{"n_kv_head": 4, "batch_tokens": 32768, "seq_len": 768, "doc_mask": true}
Each number is 128 + 32 x the weight over its row's rms, rounded and kept within 0 to 255. Layers, rows and columns count from 0. The size above them is the row's rms in percent of the matrix's.

# layer 11 MLP down (transposed), 768x192, rms 0.259, rows 516-526, columns 128-191
size [100 105  93 106 101 115  99  94 101 103  90]
[[146  79 130 166 149  94 152  66 117 104  83 104 177 146  77 160 101 144 212 125 122 149 122 161 156 165  73 144 122 115 148 151  82 114 195 129 136 144  82  94 198 177 129 136 106 130  93 124 160 170 121 144 112 167 147 111 216 140 173 114  88 119  74 140]
 [130 109 156 133 165 126 129  92 147 140 133 115 197 152 166 167 125  26 136 147 108 151  99 147 122 193 182 151 152 173 115 164 138  94 138 120 167 141 132 126 128 113 148 103 115  80 221  51 112 126 108 107 115  94 102 116 164 103 102 129 232 165  77 130]
 [167 127 136 136 150 140 103 145 155  79 124 131 111 178  90 236 150 133  25 126  92 128  97 117 144 160 102 175 148 179  83  77 161 129  97 145 122 143 112 133  86 167 110 139  95  98 131 144 170 104 118 146 186 179 114 139 129 172  94 130 163 100  91  95]
 [141 107 139 110 118 113 111 142 166 183 176 197 115  86 164 130 116 121 142 103 176 135 121  98 108 144 104 136 177 158 114  96 170 140  66 128 146 118 129  80 210 169 131 134 113 107 130 146 129 146  81 168 175 125  93 154 111 103 134 147 126 123 160  88]
 [134 158 129 117 155 103  88  58  75  75 155 137 132  91 161 136  99 119 144 132 167 151 115  78  88  88 103 162 128 109 160 195 115 158 142 142 101 147  65 218  87 130 102 118 110  96 154  67  99 125 143 177  96  89 113 102  83 152  91 177 131 153 101 134]
 [123 130 131  62 145 160 143 107 124 103 181 105 163  93  89 161 154  93  55  72 144 120 148 137  56 129 111 104 162 159 170 129 157 124 139 101 214 125 163 102 185 116 129 107 158  86 132 168 200 104 134  89 165   0 109 172 140 102  82 154 109 184 118 138]
 [166 133 215 152 126  93 132 182 104 116 131 201 118 105  68 100 169 135 100 122 150 164 138 106 107 103 106  98 140 109 131 146 125 128 112 164 123 120 146 127 127 103  92 112 160 148 117 157 125 130 123 102 128 183  51 116 150 125 134 165 153 145  93 171]
 [116 144  69 124 104 153 183 123 137 110 121 170 109 139 137 123 126 127  96 163 142  80  74 121  76 149 143 123 172 163 185 142 125 188 141 141 179 170 125 105 195 110 173 100 119  99 163  36 123 144 103 117 119 162 153 115 107 135 101 137 132 153 112 150]
 [163 162 116 143 154 139 127 162 135 134 127 231 185 127  92 132 195  86 163 121 115  91 108 138 149 119 156 128 174 123 165 136 105 171 135 177 111 166 126 176 132 151 118 146 148 153 156 174  59 166 138 163 159 123 122 145  89  73 146 169 154  68 170 135]
 [ 95 107  73  94 130 169 125 106  77 100 147 131 169 122 128 106 147 131  87 107 109 170 107 163 122 156  57 146 139 120 146 118 121  65 118 129 132 140 101 122 105 165 113   3 122 209 119 101 129 120  77 143 107 124 142  96 172 103  97 132  68 164 130 102]
 [124 157 105 136 101 163 124 101 104 103 160 163  88 138  91 141  31 130 144  70  75 145 127 124  97 180 113 144 129 154  92 112 146 141 143 106 124 102 156 132  91  93 147 197 133 117 125 128 155 100 138 119  95 115  88 134 104 174 139 140 191 125 219  95]]
# layer 11 MLP up, 768x192, rms 0.26, rows 517-526, columns 128-191
size [102  93 117  98 101 103 101 100  94  94]
[[152 137 144 139 172 118 161 162  78  92 137  87 126 125 174  78 147 105 157 228 140 133  69 133 153  65 136 111 110 156 130  96 166 162 137 122  65 139  66 110 135 119 185 130  56  79 127 128 102  92 113 113 184 127 118 146  89 117  70 101  87 189 162 156]
 [140  94  89 170  85  96 133  84 118 188 159  81 143 135 123 149 120 128 129 159 169 127 147  97  90 132 110 119 100 126  78  42 143 185 171 171  96 127 109 121 150 137 128 140 109 105 161 175 130 120 165 130 131 148  71  87  92 146 103 138 108 109 122 131]
 [138  77 148 134 103 150 127 111 116 112  86  97 144 194 164 108 144 157  65 135 118 121 204 154 113 175 155 123 158 129 163 105 119 174 165 149  77 131 150 133 112 132 133 121 128 106 161 129 120 124 146 176  84 141 158  93 158 142 205 100 106 110  62 126]
 [128  56  67 109 186 103 158 113 146 100 150 140 126 155 134 111 106 158  99 165 200 129 113 122 101 121 222  71 140 144  85 139 193 143 112 148 137 138 155 123 149 121 137 160 186  80 124 129 152 139 105 134 134 154 104  91 101 200 157  93 144 135 114  98]
 [159 138 108 107 111 161 107 106 120 160 108 169 199  87 163 131 163 116 107 104  76 163 157 142 169 112  53 115 111 184  80 109  94 124  77 130 137  70 105 155 174 143 142  76 129 152 101 143  61 110 144 151 140  94 117 126 132 155  46  67 167 106  71 136]
 [126 133 133 103 169 109 112 118 121 150  66 132 151 123 149 160 105 193 113 138 144 136 121 170 145  82 168 124 172  74  85 132  71  81 156 117 133 141 156  77 158 138 146 139 146  62  72 128 209 102 120 156 135  86 146 110  78  78  77 185 127 160 126 145]
 [ 97 217 158 104 216 109 150 134 125 167  66 136 133  68 145 150 116  85  99 163 137 162 104 147 183 127 169  89 145  79 126 137 126  59 152 113  71 161 131 136 131 154 133  97 117 125 159 147  99 148 105 161  72 177 120  85 134 179 106  90 112 138 118 132]
 [155 118 147 119 105 108 148  69  91 177 143 150  93 100 113 154  99 181 120  81 159 138  99 108 167 148 130 130 148 127 147 130 165 149  77 133  85 131  71 131 110 154 126 148 113 100 196 129 167  68  85 136  74 148 143 119  74 165 109 166 175 129 164 134]
 [123 103 116 111  62 103 118 127 113 102  85 115 103 125 185  58 160 114 134 109 128 133  80  80 111 129 164 120 131 159  87  88  96  96 127 156 134 139 160 132 101 148  88 130 132 141 138 135 176 124 107 158 119 130 129 147 150 148 145 140 166 124 161 139]
 [ 94 126 194 128 140  95 129  97 108 168 119 104 176 118 106  97 181  96 165  12 132 134 112 102 143 123 145 140 118 209 125 124 125 156  57 146  91  94 133 124 132 156 182  77 103  90 111 161 120 158  58 127 109 146 157 129  45 102  84 126 125 150 126 124]]